config.yaml
n_layer: 15
d_model: 128
n_head: 2
n_kv_head: 2
head_dim: 64
d_mlp: 256
vocab_size: 8192
activation: "tanh_gelu"
norm: "layernorm"
norm_place: "pre"
norm_eps: 1e-05
positions: "learned"
qk_norm: false
attn_scale: 0.125
bias: "all"
tie_embeddings: true
parallel_block: false
init: "trunc"
init_std_qkv: 0.0464
init_std_o: 0.00848
init_std_up: 0.0464
init_std_down: 0.006
optimizer: "muon_variant"
lr: 0.0092
lr_mult_o: 2.0
beta1: 0.95
lr_head: 0.00814
grad_clip: 1.0
warmup_steps: 200
schedule: "wsd"
decay_fraction: 0.878
decay_shape: "linear"
final_lr_fraction: 0.0
batch_tokens: 32768
seq_len: 1024
doc_mask: true
train_tokens: 144400000
steps: 4407
dataset: "wikipedia_en"
Each number is 200 + 30 x the weight over its row's rms, rounded and kept within 0 to 999. Layers, rows and columns count from 0. The size before them is the row's rms in percent of the matrix's.

# layer 6 attention key, 128x128, rms 0.156, rows 105-127, columns 0-127
099,200,206,170,203,175,199,193,203,162,189,215,147,184,184,223,148,231,218,160,218,216,213,238,210,201,180,192,202,183,185,262,239,237,202,162,203,212,258,133,189,206,257,242,183,183,189,197,230,235,178,159,209,157,142,174,204,165,178,204,201,254,187,263,214,177,177,244,208,184,251,205,195,182,230,189,252,217,192,184,113,191,216,170,198,166,261,226,213,216,161,176,213,214,209,190,225,211,245,192,194,231,232,192,175,222,201,200,195,184,262,197,210,172,198,233,153,139,218,227,262,210,172,151,188,184,166,208,241
091,243,236,203,202,164,212,246,157,200,165,177,300,195,180,187,274,226,169,236,184,164,198,201,205,166,212,248,280,241,213,201,212,168,227,209,220,178,183,229,197,236,165,157,216,173,220,244,204,177,223,148,239,202,199,184,219,207,223,185,199,183,176,215,204,198,232,238,222,208,199,124,245,173,210,161,151,224,183,170,215,187,204,182,191,214,176,200,178,136,213,212,161,238,191,229,209,193,174,211,190,174,191,175,245,208,205,223,190,195,225,188,207,130,139,167,201,211,235,198,193,170,141,212,183,194,219,246,179
095,126,209,242,205,125,226,216,180,234,217,206,232,144,193,196,202,145,86,200,261,209,249,275,195,217,230,199,190,167,205,217,214,146,154,225,198,220,169,167,187,205,191,183,241,192,153,168,193,190,254,197,233,239,180,186,211,193,213,193,168,215,172,236,218,230,143,219,183,237,215,206,165,146,170,227,198,181,198,223,238,230,182,165,189,161,213,165,192,233,189,205,196,207,206,220,203,248,210,173,207,203,225,201,224,220,222,172,237,185,223,225,226,157,221,183,214,203,240,211,160,214,215,152,209,213,193,212,184
097,182,224,158,210,240,138,202,252,213,196,160,196,216,206,236,170,174,216,198,194,234,170,183,187,180,189,301,234,205,246,196,175,191,186,253,240,134,213,198,180,169,188,235,201,219,177,195,238,165,165,227,223,193,185,182,235,182,193,144,199,174,235,255,163,216,198,191,195,230,201,189,209,216,172,174,177,167,226,228,193,200,184,232,188,239,165,195,194,182,186,148,171,212,189,207,235,231,137,186,233,245,200,164,189,205,149,259,197,222,182,223,217,176,200,226,142,196,191,237,189,234,150,258,174,237,190,236,155
104,216,213,221,184,224,152,224,245,157,214,230,197,252,222,198,208,208,205,144,173,158,189,194,249,125,255,208,203,189,191,187,200,197,245,218,193,224,184,210,210,220,180,164,240,226,201,178,226,221,250,174,185,208,167,131,211,200,233,212,164,192,192,237,162,163,200,225,148,257,118,263,210,199,242,190,219,233,198,189,187,128,195,191,174,214,175,220,157,216,154,124,166,204,228,165,221,201,188,194,208,205,189,140,203,200,214,218,144,208,197,224,229,185,214,212,228,238,207,222,224,221,187,208,189,227,206,229,153
130,176,201,180,235,209,174,146,192,232,161,172,173,232,235,229,219,156,144,224,263,190,192,206,185,202,217,229,207,222,252,270,173,185,159,197,175,167,236,176,197,158,165,204,171,146,211,163,174,217,186,223,235,168,235,226,236,279,211,253,214,140,196,151,218,200,209,211,183,223,225,195,228,225,220,176,213,192,198,206,225,194,191,230,189,233,228,248,167,235,171,237,175,197,204,243,194,223,226,211,181,211,185,208,215,178,192,160,223,231,122,143,227,182,199,165,163,196,205,235,190,170,189,236,197,197,171,140,224
111,195,174,221,191,201,215,212,246,199,163,273,219,212,149,195,210,242,217,214,163,219,245,188,175,226,196,229,219,172,245,225,233,208,272,254,221,174,161,188,231,208,196,147,182,215,221,183,200,200,211,157,184,230,164,198,187,159,235,230,177,229,185,197,185,205,215,166,196,214,154,190,177,216,246,180,155,220,154,176,196,282,187,178,155,216,217,186,177,253,160,201,198,250,188,186,186,209,181,227,193,189,245,188,161,178,209,151,250,209,185,275,193,177,178,213,219,178,236,188,229,144,193,206,223,141,158,163,199
118,212,162,255,153,180,237,220,216,205,191,227,223,175,177,240,218,220,171,238,174,183,271,201,185,180,218,210,174,203,141,265,236,254,187,203,173,210,136,209,181,197,188,158,144,154,195,180,184,163,219,171,178,228,200,216,212,238,165,159,251,178,223,213,197,241,198,206,224,167,253,204,173,175,173,203,257,194,213,224,174,227,198,211,167,213,166,148,219,164,243,175,208,219,269,183,191,207,222,186,166,218,190,216,171,232,198,169,255,183,249,127,183,212,204,162,184,217,230,201,184,199,185,188,198,233,250,186,177
114,221,206,197,207,156,210,193,227,186,206,182,223,166,221,186,192,191,203,220,226,173,251,204,190,219,258,162,182,236,208,251,196,265,205,170,178,229,177,205,176,235,196,155,218,197,244,189,213,215,193,178,201,180,207,203,152,184,169,233,235,183,157,240,252,222,179,193,200,155,240,162,212,177,179,195,180,244,199,253,168,230,176,219,198,199,174,130,208,215,174,208,151,199,269,209,208,201,228,185,140,220,214,194,230,199,240,167,195,175,248,140,136,245,181,219,232,239,182,163,157,200,220,130,197,245,160,163,220
100,167,195,190,102,207,218,185,214,214,224,204,202,200,191,173,226,161,180,265,200,254,187,154,194,210,165,174,197,229,156,232,170,247,255,182,221,228,167,156,181,171,180,208,211,230,189,240,214,223,122,229,220,260,203,216,166,182,166,236,178,122,191,151,242,187,228,146,223,211,233,136,211,219,180,159,194,227,182,224,217,179,197,176,231,214,180,170,186,234,209,207,214,174,191,241,206,265,225,173,199,171,217,204,182,186,186,208,201,207,202,217,221,220,214,192,219,203,266,180,172,219,187,199,223,218,249,163,183
091,168,189,139,172,183,188,191,223,218,150,198,214,157,211,201,199,202,224,243,175,231,196,169,199,230,254,202,193,188,148,194,190,183,205,213,197,156,184,225,188,235,226,310,190,216,203,202,218,234,226,201,224,224,213,164,152,196,190,201,178,208,203,206,209,177,201,186,228,143,188,193,202,198,171,207,196,210,207,224,257,215,185,180,175,182,172,225,153,212,137,145,186,197,200,199,165,256,209,233,244,241,213,239,192,167,145,193,235,156,230,175,176,196,194,173,265,230,250,177,199,173,188,246,144,206,245,126,182
098,174,186,164,247,219,194,207,179,224,182,201,189,180,241,208,194,109,148,256,221,185,153,193,208,171,202,225,155,216,157,217,154,216,222,153,244,222,223,199,212,188,200,250,252,157,178,247,221,173,201,198,195,170,209,183,203,203,163,192,224,142,161,195,192,249,223,202,209,165,229,190,211,184,167,171,198,187,155,207,228,211,211,231,235,184,139,188,194,236,196,261,189,180,148,251,188,252,149,217,184,219,218,199,161,177,208,219,212,240,227,257,210,173,258,175,202,226,203,219,192,168,213,196,152,238,214,176,246
124,180,270,197,231,203,172,199,187,193,185,217,161,233,170,226,184,146,195,158,221,185,186,226,213,207,177,209,222,216,208,233,149,193,182,219,99,207,223,175,205,209,200,227,191,183,149,208,178,189,192,168,190,211,167,242,253,208,211,226,262,155,247,192,216,206,177,225,198,187,162,198,212,198,148,229,104,189,284,241,223,192,171,232,175,194,190,263,201,258,178,176,218,203,205,216,199,172,195,205,210,188,231,214,248,210,201,190,253,218,190,161,190,219,223,206,226,160,154,217,201,167,192,196,190,204,203,235,136
104,245,177,182,203,261,170,249,279,201,178,186,218,282,206,160,211,214,192,180,170,157,210,177,217,185,262,201,240,220,258,147,222,205,195,191,195,191,228,210,194,197,202,186,151,165,188,214,211,249,221,229,175,180,226,120,182,208,189,177,163,132,182,244,204,149,206,243,196,225,174,225,190,194,190,199,235,190,199,194,262,192,183,221,203,186,182,202,164,217,167,164,200,228,205,195,250,179,176,223,234,218,165,184,240,239,208,145,175,184,211,204,205,203,158,143,202,199,174,210,215,207,188,268,211,197,154,183,181
094,207,234,183,232,249,233,183,224,202,204,159,205,190,202,219,208,201,134,213,216,186,181,181,148,257,190,228,222,185,179,226,185,160,184,178,244,173,219,197,244,214,220,147,158,197,202,194,225,187,181,231,185,203,166,205,218,205,186,206,206,208,194,190,200,160,157,184,200,206,243,274,194,164,210,169,181,155,223,148,236,244,164,181,269,208,179,234,215,196,242,199,154,230,228,196,207,216,191,152,168,259,225,186,208,220,192,246,152,203,187,139,206,246,226,197,159,220,191,256,181,180,144,179,151,195,269,190,242
103,204,173,204,244,259,163,198,236,192,220,171,218,158,251,166,191,211,95,222,212,227,185,194,248,186,206,181,199,194,172,251,220,232,172,215,167,233,198,193,189,176,264,218,171,177,226,207,200,182,203,236,155,218,177,210,230,184,238,201,207,186,174,243,234,200,172,141,203,202,173,117,232,207,174,238,222,191,224,230,223,196,184,201,174,217,180,188,196,199,247,232,227,222,165,179,163,198,194,227,180,249,117,227,195,191,174,227,221,133,188,163,188,224,195,237,193,223,159,174,221,198,200,173,171,225,229,154,219
085,155,217,232,207,184,223,262,201,236,172,206,205,186,203,178,261,206,174,173,165,183,188,213,227,189,204,184,237,187,227,223,170,204,157,169,186,190,239,198,113,235,184,202,182,217,206,202,169,191,228,190,288,193,209,215,192,187,195,202,183,198,223,185,206,198,230,194,170,242,154,157,209,178,134,184,182,201,197,169,222,210,261,187,220,190,189,194,230,158,167,254,173,216,212,241,212,145,153,229,261,209,240,199,200,168,256,231,201,188,170,215,205,155,226,224,207,176,204,137,192,185,196,231,237,245,125,176,160
090,200,247,172,196,198,213,255,133,120,149,193,218,234,207,213,196,219,200,158,245,186,186,206,167,153,176,200,211,176,247,174,168,136,185,223,168,173,212,211,178,167,197,217,170,188,206,184,187,170,187,252,199,252,191,215,219,273,198,193,239,179,267,212,219,219,204,179,234,205,195,205,217,148,185,162,99,211,257,215,196,154,253,196,203,228,221,182,258,231,223,221,207,226,210,193,196,176,249,185,191,216,172,234,191,183,213,243,171,174,169,183,178,207,176,215,186,214,168,209,232,179,236,194,208,202,218,228,229
106,198,223,216,203,251,188,264,213,227,179,206,205,202,209,148,196,184,138,237,218,127,222,155,196,199,233,208,196,223,181,228,238,188,151,224,180,233,212,240,173,181,217,217,232,167,219,209,218,252,155,191,197,183,188,253,187,213,144,198,184,170,169,228,211,172,172,217,210,217,183,213,262,234,160,171,168,221,134,191,224,200,208,144,246,189,221,194,213,194,162,173,153,252,232,232,169,270,222,219,183,212,206,217,133,240,200,210,195,207,218,217,198,164,147,212,218,174,139,193,198,210,216,177,159,169,212,229,226
112,146,208,220,217,189,158,189,207,232,140,202,221,182,210,235,184,205,196,225,232,185,194,242,216,212,245,187,189,193,187,192,227,224,181,177,224,230,168,148,240,247,146,147,213,219,172,167,194,257,207,237,148,234,211,230,270,226,222,159,166,225,112,238,181,200,187,205,191,214,185,183,240,150,186,240,224,232,208,210,144,194,215,165,241,204,169,141,234,186,174,228,222,134,241,204,165,212,200,174,183,208,174,189,182,226,213,183,148,207,203,167,216,269,225,179,205,198,230,165,196,194,192,197,177,220,172,220,213
105,151,222,259,196,188,157,157,183,202,211,220,194,143,164,167,166,162,274,183,138,166,225,233,198,205,194,231,191,260,121,168,208,219,242,188,214,218,200,222,226,232,204,185,227,214,202,217,185,177,194,209,187,296,179,143,201,189,219,173,201,178,139,236,187,191,204,254,216,183,128,185,222,194,139,205,219,189,163,270,212,224,226,216,236,215,198,212,218,204,236,197,226,208,179,195,201,250,192,222,186,224,198,179,190,198,202,258,174,230,194,189,174,190,165,190,226,184,195,181,225,240,200,234,222,223,188,210,219
106,218,221,208,217,205,194,194,223,187,181,198,206,174,246,228,213,202,175,232,168,240,199,183,239,242,217,263,220,194,187,198,204,241,199,217,236,227,180,203,170,228,227,170,139,168,194,162,218,227,201,181,130,197,236,235,202,219,229,250,223,182,184,223,227,229,156,231,185,117,210,174,168,230,183,256,193,187,200,181,167,222,203,236,189,159,143,168,194,220,193,188,176,183,255,181,208,210,213,214,232,259,247,133,215,203,226,144,197,152,235,108,187,238,188,184,181,193,213,194,209,201,203,216,212,232,139,179,190
119,188,173,217,214,200,244,196,209,166,157,199,160,254,220,213,213,205,179,228,217,246,149,202,235,182,185,184,214,160,161,280,192,231,204,200,193,142,240,195,266,208,201,219,229,167,248,117,199,241,180,221,193,178,170,243,219,240,232,203,197,229,206,191,208,217,223,171,159,191,212,200,175,207,235,216,229,273,180,164,172,214,153,202,236,196,210,200,238,221,148,144,160,216,228,165,230,266,162,187,181,206,215,235,191,202,201,174,179,183,214,131,150,207,182,197,200,181,252,195,186,183,164,214,195,208,184,199,180
# layer 6 attention query, 128x128, rms 0.163, rows 106-127, columns 0-127
089,189,180,198,184,123,205,236,174,219,181,216,256,201,154,296,215,220,218,216,251,249,225,272,175,189,243,187,195,148,223,194,258,220,151,140,154,212,166,192,155,217,170,203,170,183,222,166,245,175,216,209,220,211,205,213,194,222,227,231,221,181,185,155,176,229,183,241,186,160,221,163,183,159,233,156,176,164,201,209,163,164,263,214,170,172,183,206,224,234,216,208,194,205,200,221,184,244,195,211,172,168,237,200,214,171,224,164,215,211,192,233,225,252,194,182,173,187,181,162,219,185,218,184,169,191,184,206,218
098,220,233,112,183,130,212,186,241,225,233,191,172,170,204,176,238,229,215,167,214,259,202,196,149,158,235,192,193,216,226,201,232,200,209,207,167,200,204,154,234,225,118,181,241,199,148,220,189,207,222,173,204,236,154,226,198,271,182,251,135,194,148,177,223,228,206,222,216,225,168,206,265,177,220,183,197,210,203,219,166,223,222,205,223,204,199,186,226,160,149,173,241,199,205,216,214,202,215,161,199,222,163,228,229,222,225,179,160,165,162,195,225,246,153,197,185,192,200,186,213,214,205,254,172,191,220,208,206
096,202,224,174,237,185,241,150,207,223,180,214,155,206,210,230,211,202,215,195,239,212,224,252,198,202,255,193,196,228,174,247,182,225,184,207,177,137,203,201,213,162,178,286,160,189,163,199,207,198,162,218,176,190,156,220,221,239,207,194,210,252,180,247,230,250,184,211,184,224,217,206,160,197,167,221,173,136,237,146,217,171,230,170,179,147,209,265,241,245,183,192,215,228,185,253,175,151,151,230,190,217,262,189,163,217,220,213,206,204,212,245,214,137,207,170,177,162,178,208,197,190,161,200,206,187,182,222,186
100,186,233,203,194,149,177,226,184,211,247,224,235,247,232,189,167,158,237,195,173,217,166,165,183,197,206,167,207,209,256,146,189,234,161,242,197,175,218,187,190,205,221,216,207,243,154,243,188,204,176,222,158,209,213,169,202,250,200,149,227,155,138,237,184,202,210,198,196,204,184,219,183,230,233,164,179,206,168,134,179,229,203,223,222,191,227,236,210,165,171,195,125,239,202,202,132,219,206,263,212,287,230,181,189,217,186,210,186,193,223,211,204,208,234,178,157,225,233,236,226,171,166,155,189,204,156,187,205
121,192,170,189,216,164,220,117,187,223,207,193,192,217,185,196,209,168,150,228,272,196,235,221,234,241,199,145,266,210,149,204,189,179,210,160,154,205,263,198,209,133,165,220,217,191,208,179,200,200,180,154,198,226,191,221,260,244,178,238,241,233,241,183,193,193,204,200,177,213,270,197,197,202,158,172,189,158,236,247,202,207,179,216,206,186,172,151,177,185,153,241,181,213,211,180,198,245,169,160,179,202,195,241,186,212,227,212,192,232,168,169,175,176,221,170,242,247,205,224,229,204,206,210,171,157,252,213,207
101,176,227,188,161,195,190,175,193,236,158,233,171,169,129,185,206,163,255,217,207,185,216,196,230,190,277,214,210,157,191,184,252,146,192,241,173,266,228,192,171,201,214,184,160,234,152,239,233,208,245,169,247,169,254,166,177,194,176,216,232,186,195,173,184,183,219,149,234,192,219,228,173,198,260,231,176,195,181,177,204,230,216,260,164,251,221,192,223,219,253,221,225,202,132,191,187,191,204,189,178,169,247,198,231,162,180,193,177,230,174,239,181,152,212,233,198,183,190,201,212,200,160,215,219,210,176,187,191
115,235,222,214,237,211,188,220,159,164,141,193,159,205,178,211,205,192,214,178,231,234,197,207,201,197,179,265,208,160,207,219,259,238,218,229,175,195,155,188,236,179,158,182,218,208,215,160,184,179,165,156,230,228,196,212,218,233,213,205,151,203,196,194,128,183,268,197,243,204,213,214,244,174,241,223,144,198,222,216,177,168,137,164,219,239,199,186,241,161,219,172,183,237,202,150,242,150,232,186,184,210,167,193,201,231,181,185,256,181,205,128,184,241,169,178,212,174,226,222,200,215,186,160,137,207,220,227,201
108,251,201,268,190,197,176,221,165,184,187,183,204,233,206,231,187,209,198,185,162,206,160,221,154,235,231,189,188,180,190,217,241,264,266,207,183,218,211,217,241,206,198,220,239,200,188,190,185,206,216,244,216,175,214,226,196,187,218,185,167,161,158,168,170,197,254,221,193,182,170,225,256,212,218,219,221,173,208,191,170,179,152,205,231,272,200,170,201,183,254,202,195,192,155,157,233,230,212,200,154,213,166,142,133,177,263,167,162,184,195,161,214,229,203,185,161,186,138,236,193,181,276,183,209,183,205,167,188
101,173,173,232,249,186,209,213,217,239,204,185,196,209,256,188,209,212,191,227,177,176,238,198,183,230,200,244,160,213,153,204,188,229,249,180,229,221,143,186,230,236,181,180,197,255,185,137,196,168,193,189,220,226,239,212,188,194,174,165,176,190,223,198,196,156,174,196,156,157,183,260,230,218,193,288,179,184,175,209,115,173,185,207,181,187,171,229,195,171,139,193,229,184,170,157,156,202,190,168,215,186,182,238,153,235,266,186,181,268,195,244,258,214,198,201,212,180,221,234,185,198,221,190,188,214,222,191,173
098,230,238,170,244,194,131,189,211,160,219,211,162,209,212,186,194,253,205,186,211,219,178,212,211,187,266,219,212,218,183,191,188,235,190,184,225,173,212,147,197,211,164,228,179,175,228,214,238,231,200,188,195,212,248,159,174,166,200,210,241,170,205,203,201,208,178,201,252,226,177,200,242,191,169,215,154,130,224,156,222,152,220,236,157,215,266,249,140,164,198,175,178,205,208,176,210,222,124,191,246,195,197,209,249,109,255,184,187,190,166,220,187,201,196,236,208,178,210,204,201,197,192,213,189,174,209,203,129
099,222,254,182,188,194,178,228,149,203,182,161,216,176,259,226,184,238,140,194,148,181,200,209,167,263,203,231,204,223,188,186,161,219,193,194,197,201,227,236,169,185,108,205,243,159,190,179,200,222,196,228,200,217,256,274,214,220,226,235,167,225,187,191,206,182,193,212,162,241,257,207,268,156,185,250,168,166,175,217,258,176,181,166,245,186,145,200,199,234,192,198,183,177,183,172,210,196,170,165,211,177,204,210,187,209,216,225,178,217,172,218,248,208,190,170,170,186,198,195,250,183,215,212,229,190,252,204,150
119,202,175,211,163,155,220,206,206,153,210,189,181,212,141,210,232,242,162,215,176,203,189,245,208,218,158,216,203,163,209,181,174,179,179,201,164,210,239,226,231,171,228,191,209,170,200,215,178,174,175,168,226,160,176,200,227,281,216,161,212,188,225,270,213,292,215,215,180,222,203,204,216,243,170,194,152,155,203,221,179,186,189,263,201,160,183,205,224,215,178,149,184,232,181,233,220,205,180,208,231,179,159,242,194,207,173,191,172,189,215,193,174,163,206,176,216,239,244,260,192,240,213,160,260,162,198,225,126
097,189,209,199,170,200,195,194,188,162,209,238,257,191,215,178,167,174,213,201,238,233,208,197,179,208,202,175,256,230,232,247,165,236,176,238,186,169,238,233,168,148,231,205,169,219,190,248,241,250,174,222,236,130,215,170,156,249,234,213,210,173,220,200,173,199,189,182,251,201,133,158,187,245,189,144,188,158,214,180,214,189,179,232,199,202,196,214,170,226,153,179,140,228,209,203,207,203,148,191,170,203,197,151,195,221,214,242,234,230,191,190,193,179,180,171,183,240,218,168,249,242,162,190,156,249,227,248,184
098,186,216,215,213,196,224,184,196,169,171,193,165,250,208,178,218,191,182,175,206,177,172,211,165,206,207,227,165,216,181,222,243,162,210,140,247,188,201,238,184,176,163,218,285,207,201,241,210,163,184,201,167,185,187,211,231,207,224,248,164,236,210,198,167,196,137,182,211,194,224,273,248,235,234,138,204,161,250,163,168,247,187,206,234,160,175,172,253,195,159,214,151,172,166,236,198,188,223,240,194,183,188,141,183,210,240,187,177,236,188,217,200,181,197,227,206,207,178,199,219,213,176,195,232,194,205,216,299
096,206,180,194,246,250,193,138,202,189,204,162,258,185,226,222,200,209,223,240,215,177,120,203,209,186,223,184,198,209,175,238,202,220,252,220,186,203,266,234,178,217,181,224,182,202,174,236,135,182,166,180,170,237,219,217,210,214,220,215,146,150,188,221,224,181,224,207,264,218,226,205,221,205,161,191,214,191,199,215,205,132,167,120,165,203,178,233,256,244,213,206,189,189,182,209,237,238,213,205,188,146,139,186,188,240,145,194,236,209,172,243,197,208,217,184,200,222,147,194,199,213,181,186,159,216,222,243,185
089,167,148,222,170,168,200,166,202,192,254,209,244,206,181,222,248,220,211,156,219,221,218,204,208,166,216,192,249,183,256,238,208,220,164,186,209,167,174,265,198,166,196,173,198,183,164,153,217,251,200,159,201,197,147,203,155,222,217,178,193,165,224,159,227,223,191,258,235,182,214,190,224,168,204,195,187,232,184,277,183,222,230,225,187,219,196,231,205,235,196,180,239,219,188,214,157,199,128,183,203,196,220,211,221,200,198,132,248,206,218,183,183,179,137,223,168,152,144,168,207,249,205,223,196,188,198,146,166
093,259,168,204,193,194,186,254,181,174,216,238,239,208,163,240,198,222,186,209,260,205,153,229,229,196,185,156,204,192,171,163,172,164,194,154,229,211,189,269,191,147,214,207,174,193,217,183,246,190,254,181,179,207,165,187,204,217,154,186,223,224,249,184,167,218,201,207,170,200,208,226,221,162,169,181,181,257,183,164,249,221,180,180,239,169,202,210,240,166,211,155,185,179,197,221,147,219,184,195,200,190,137,251,172,198,200,247,149,194,255,222,182,182,176,167,241,246,141,209,168,261,196,187,213,195,213,236,203
105,175,183,227,187,211,192,222,222,252,210,208,223,242,212,190,223,237,211,208,182,190,182,150,169,177,210,210,198,200,193,266,171,246,163,171,236,204,219,193,211,99,137,167,171,153,200,232,204,193,232,204,145,234,149,176,227,177,185,174,163,214,170,173,153,206,198,245,197,203,238,172,221,251,262,189,212,182,185,183,189,267,130,198,239,196,221,210,194,201,135,207,198,228,185,186,188,150,185,159,212,199,157,172,195,209,226,192,175,233,207,212,205,265,220,222,196,197,216,219,219,176,265,195,185,215,232,233,195
108,217,178,186,195,235,193,197,193,196,275,192,161,187,281,196,231,190,184,242,213,217,143,222,174,180,256,189,190,247,167,146,238,212,167,219,195,183,245,192,228,231,179,190,261,213,117,202,171,209,219,250,180,172,191,209,174,231,192,172,211,204,145,198,193,208,194,196,239,137,230,203,192,189,248,229,221,241,210,188,208,219,172,144,222,181,235,184,181,187,209,185,173,149,190,202,202,199,274,167,144,183,165,186,225,262,189,176,189,188,204,180,212,231,177,170,203,197,223,164,206,206,213,175,209,159,251,208,237
104,191,191,223,238,210,201,215,188,198,238,206,88,194,219,212,105,175,232,208,165,227,167,235,170,198,157,255,181,195,204,192,236,221,180,211,231,194,230,166,224,196,193,211,156,167,155,231,215,201,154,235,182,149,199,231,161,135,216,181,201,196,226,226,221,224,222,216,185,207,204,224,206,173,215,226,194,196,157,242,199,154,219,146,231,204,226,193,233,259,133,215,255,215,200,168,215,211,241,132,197,199,222,206,259,206,204,206,211,207,204,212,198,182,202,190,163,223,220,163,170,206,211,174,187,252,208,191,167
103,216,240,236,203,185,180,228,207,121,241,171,153,263,202,199,213,212,203,171,185,211,156,204,218,181,201,228,250,204,154,202,228,191,235,235,163,166,237,256,246,190,211,205,199,192,188,160,221,187,207,174,207,182,233,183,184,227,246,202,199,176,174,138,171,191,198,179,263,197,202,168,112,178,179,242,221,161,278,194,191,183,136,189,188,206,203,209,246,228,228,221,205,216,166,186,289,194,211,199,162,187,208,186,183,230,205,190,182,217,190,182,179,215,205,213,127,174,164,222,205,211,229,194,167,205,234,217,185
111,181,222,210,206,218,209,203,191,245,163,167,199,219,207,250,225,217,169,224,201,197,179,166,195,215,201,163,209,150,242,238,201,205,239,266,232,221,224,181,220,177,216,192,189,182,168,191,208,222,199,109,151,221,212,174,183,215,212,182,205,240,138,193,195,176,174,194,231,162,249,280,162,222,237,274,192,174,234,160,135,244,156,195,223,252,207,191,198,230,168,196,191,221,193,221,273,241,197,194,194,216,192,201,205,179,203,172,205,195,193,237,175,193,160,194,198,188,186,195,195,241,251,170,187,159,143,167,239
# layer 6 attention value, 128x128, rms 0.139, rows 64-68, columns 0-127
101,204,259,206,138,216,161,224,185,177,147,210,169,172,216,200,153,227,182,165,210,196,135,187,206,222,221,180,180,219,200,162,200,216,191,208,235,184,245,231,195,225,192,249,154,236,197,186,172,228,223,162,194,194,209,223,201,236,245,248,233,206,184,199,246,207,200,206,172,185,238,230,204,164,253,165,137,207,200,216,182,227,246,182,238,170,191,204,186,159,192,188,196,173,220,182,212,207,177,193,211,151,243,208,207,137,138,220,310,157,239,167,201,241,185,168,207,215,191,181,208,221,192,232,154,213,244,205,185
096,204,226,204,219,209,142,228,224,209,190,278,237,189,187,218,224,202,215,202,215,193,189,216,218,229,205,167,235,155,235,167,210,169,226,152,210,219,170,245,166,226,201,227,192,177,190,144,219,169,230,158,230,192,218,232,280,257,201,203,146,200,183,204,158,130,165,195,164,232,240,143,233,173,227,196,196,178,177,204,195,253,182,186,164,212,168,199,215,167,195,268,221,154,146,177,164,178,212,180,226,177,190,207,198,191,222,208,195,220,261,202,159,164,228,201,244,187,192,239,215,191,209,228,213,228,140,197,174
102,143,209,181,187,153,205,193,191,251,190,221,197,182,242,197,243,185,257,213,206,186,192,245,207,158,208,170,227,227,206,244,253,212,222,200,147,198,238,203,158,191,214,180,152,216,234,236,148,226,179,203,264,191,147,193,178,215,159,167,171,244,163,236,247,198,190,158,227,179,188,184,210,231,211,269,188,259,205,186,191,214,275,187,190,223,189,193,208,219,218,254,199,217,164,123,188,195,181,198,142,193,207,174,194,175,163,199,230,151,223,193,204,222,176,189,157,215,211,179,187,223,237,184,179,156,186,233,224
105,189,196,245,219,274,256,189,198,190,237,257,208,214,185,138,225,159,189,172,197,201,152,173,224,210,199,157,262,240,242,214,199,193,177,175,202,217,233,235,216,218,225,223,186,203,223,202,198,203,229,231,162,156,194,190,211,195,261,197,207,208,152,203,218,176,176,195,155,196,171,243,206,161,163,117,189,226,210,173,231,195,160,197,237,131,212,178,195,183,226,207,209,253,183,228,163,213,217,143,261,176,187,218,232,203,186,201,164,238,183,191,163,169,205,185,265,211,163,186,185,194,232,203,243,234,161,202,223
089,230,152,183,216,192,184,214,228,171,213,208,262,235,211,160,255,135,184,225,157,217,209,211,212,208,196,221,163,199,187,201,168,207,164,139,164,205,199,180,166,144,227,215,166,186,159,189,204,233,223,235,223,222,295,215,222,187,212,166,233,208,241,252,184,130,221,180,172,227,179,201,193,171,207,215,239,214,186,220,190,214,199,173,146,206,154,187,259,245,187,203,183,197,227,151,200,154,251,172,217,169,184,235,191,237,212,196,201,250,177,184,222,160,200,188,217,227,208,206,211,197,213,216,219,265,167,203,145
# layer 6 attention output (transposed), 128x128, rms 0.241, rows 64-68, columns 0-127
096,164,159,192,213,220,226,157,289,227,220,225,216,217,229,226,280,254,222,192,211,185,211,226,201,175,200,177,219,186,192,221,187,152,223,194,200,188,178,194,225,141,213,239,186,238,202,255,210,184,178,199,176,260,201,237,235,195,196,206,219,206,227,178,149,177,167,204,208,177,144,190,139,223,147,221,189,206,176,267,202,207,131,222,162,199,249,261,213,223,189,223,168,234,165,156,162,193,203,222,183,162,176,228,191,190,198,209,157,207,173,209,179,222,226,222,173,144,159,184,197,205,218,172,204,184,229,160,219
090,223,201,182,188,210,172,216,205,238,208,185,174,157,287,224,142,180,223,193,208,199,147,198,194,186,251,241,176,233,182,174,182,216,169,163,206,222,217,174,192,168,242,183,207,204,193,256,196,202,198,255,162,188,244,165,207,160,183,151,197,146,183,212,196,227,176,237,231,159,218,224,187,223,166,192,191,197,247,207,208,151,187,210,218,221,205,271,171,206,173,200,157,248,203,222,213,154,139,239,161,269,214,174,239,188,159,218,195,159,232,170,221,269,209,170,211,171,199,216,216,224,172,200,174,191,192,226,248
100,282,218,199,209,232,209,178,147,199,210,152,181,237,240,172,224,239,200,203,180,194,217,219,142,215,197,169,215,214,193,163,229,177,208,176,184,222,184,172,226,194,226,196,232,185,239,170,247,163,205,210,126,198,210,221,200,221,190,272,207,176,189,156,178,187,214,252,215,187,260,222,228,165,156,212,183,172,213,208,208,174,159,161,201,189,214,130,171,201,177,188,208,223,184,168,188,198,182,211,134,184,187,249,205,207,245,186,132,271,148,196,183,248,192,197,235,218,245,241,210,250,217,202,208,184,219,190,180
094,233,227,192,228,136,138,167,189,216,209,179,184,209,148,167,195,175,265,202,205,210,258,167,200,166,202,215,224,232,168,186,215,198,205,226,242,190,208,189,228,225,177,167,188,241,173,228,169,198,242,156,235,214,297,185,199,161,175,210,224,191,177,212,148,181,236,176,233,187,190,221,233,261,223,202,183,119,218,205,221,238,199,215,193,212,181,239,164,188,166,178,168,252,212,210,195,140,174,247,203,204,193,142,150,186,188,194,250,155,209,220,242,189,190,219,212,161,202,198,189,182,206,248,198,191,192,214,218
083,173,198,182,205,153,169,165,156,221,172,179,154,127,194,224,154,234,211,229,162,207,211,202,174,247,188,180,180,222,219,225,228,185,225,237,235,219,211,164,162,215,176,206,221,182,223,192,241,213,217,163,193,216,201,154,217,210,223,243,192,173,148,210,229,242,170,181,206,150,238,176,222,219,183,199,182,148,200,226,165,226,240,194,160,231,170,221,237,178,193,215,147,228,170,137,259,214,183,198,218,244,276,226,248,155,163,194,232,180,249,209,216,153,215,225,220,214,191,171,200,203,186,251,159,203,211,246,200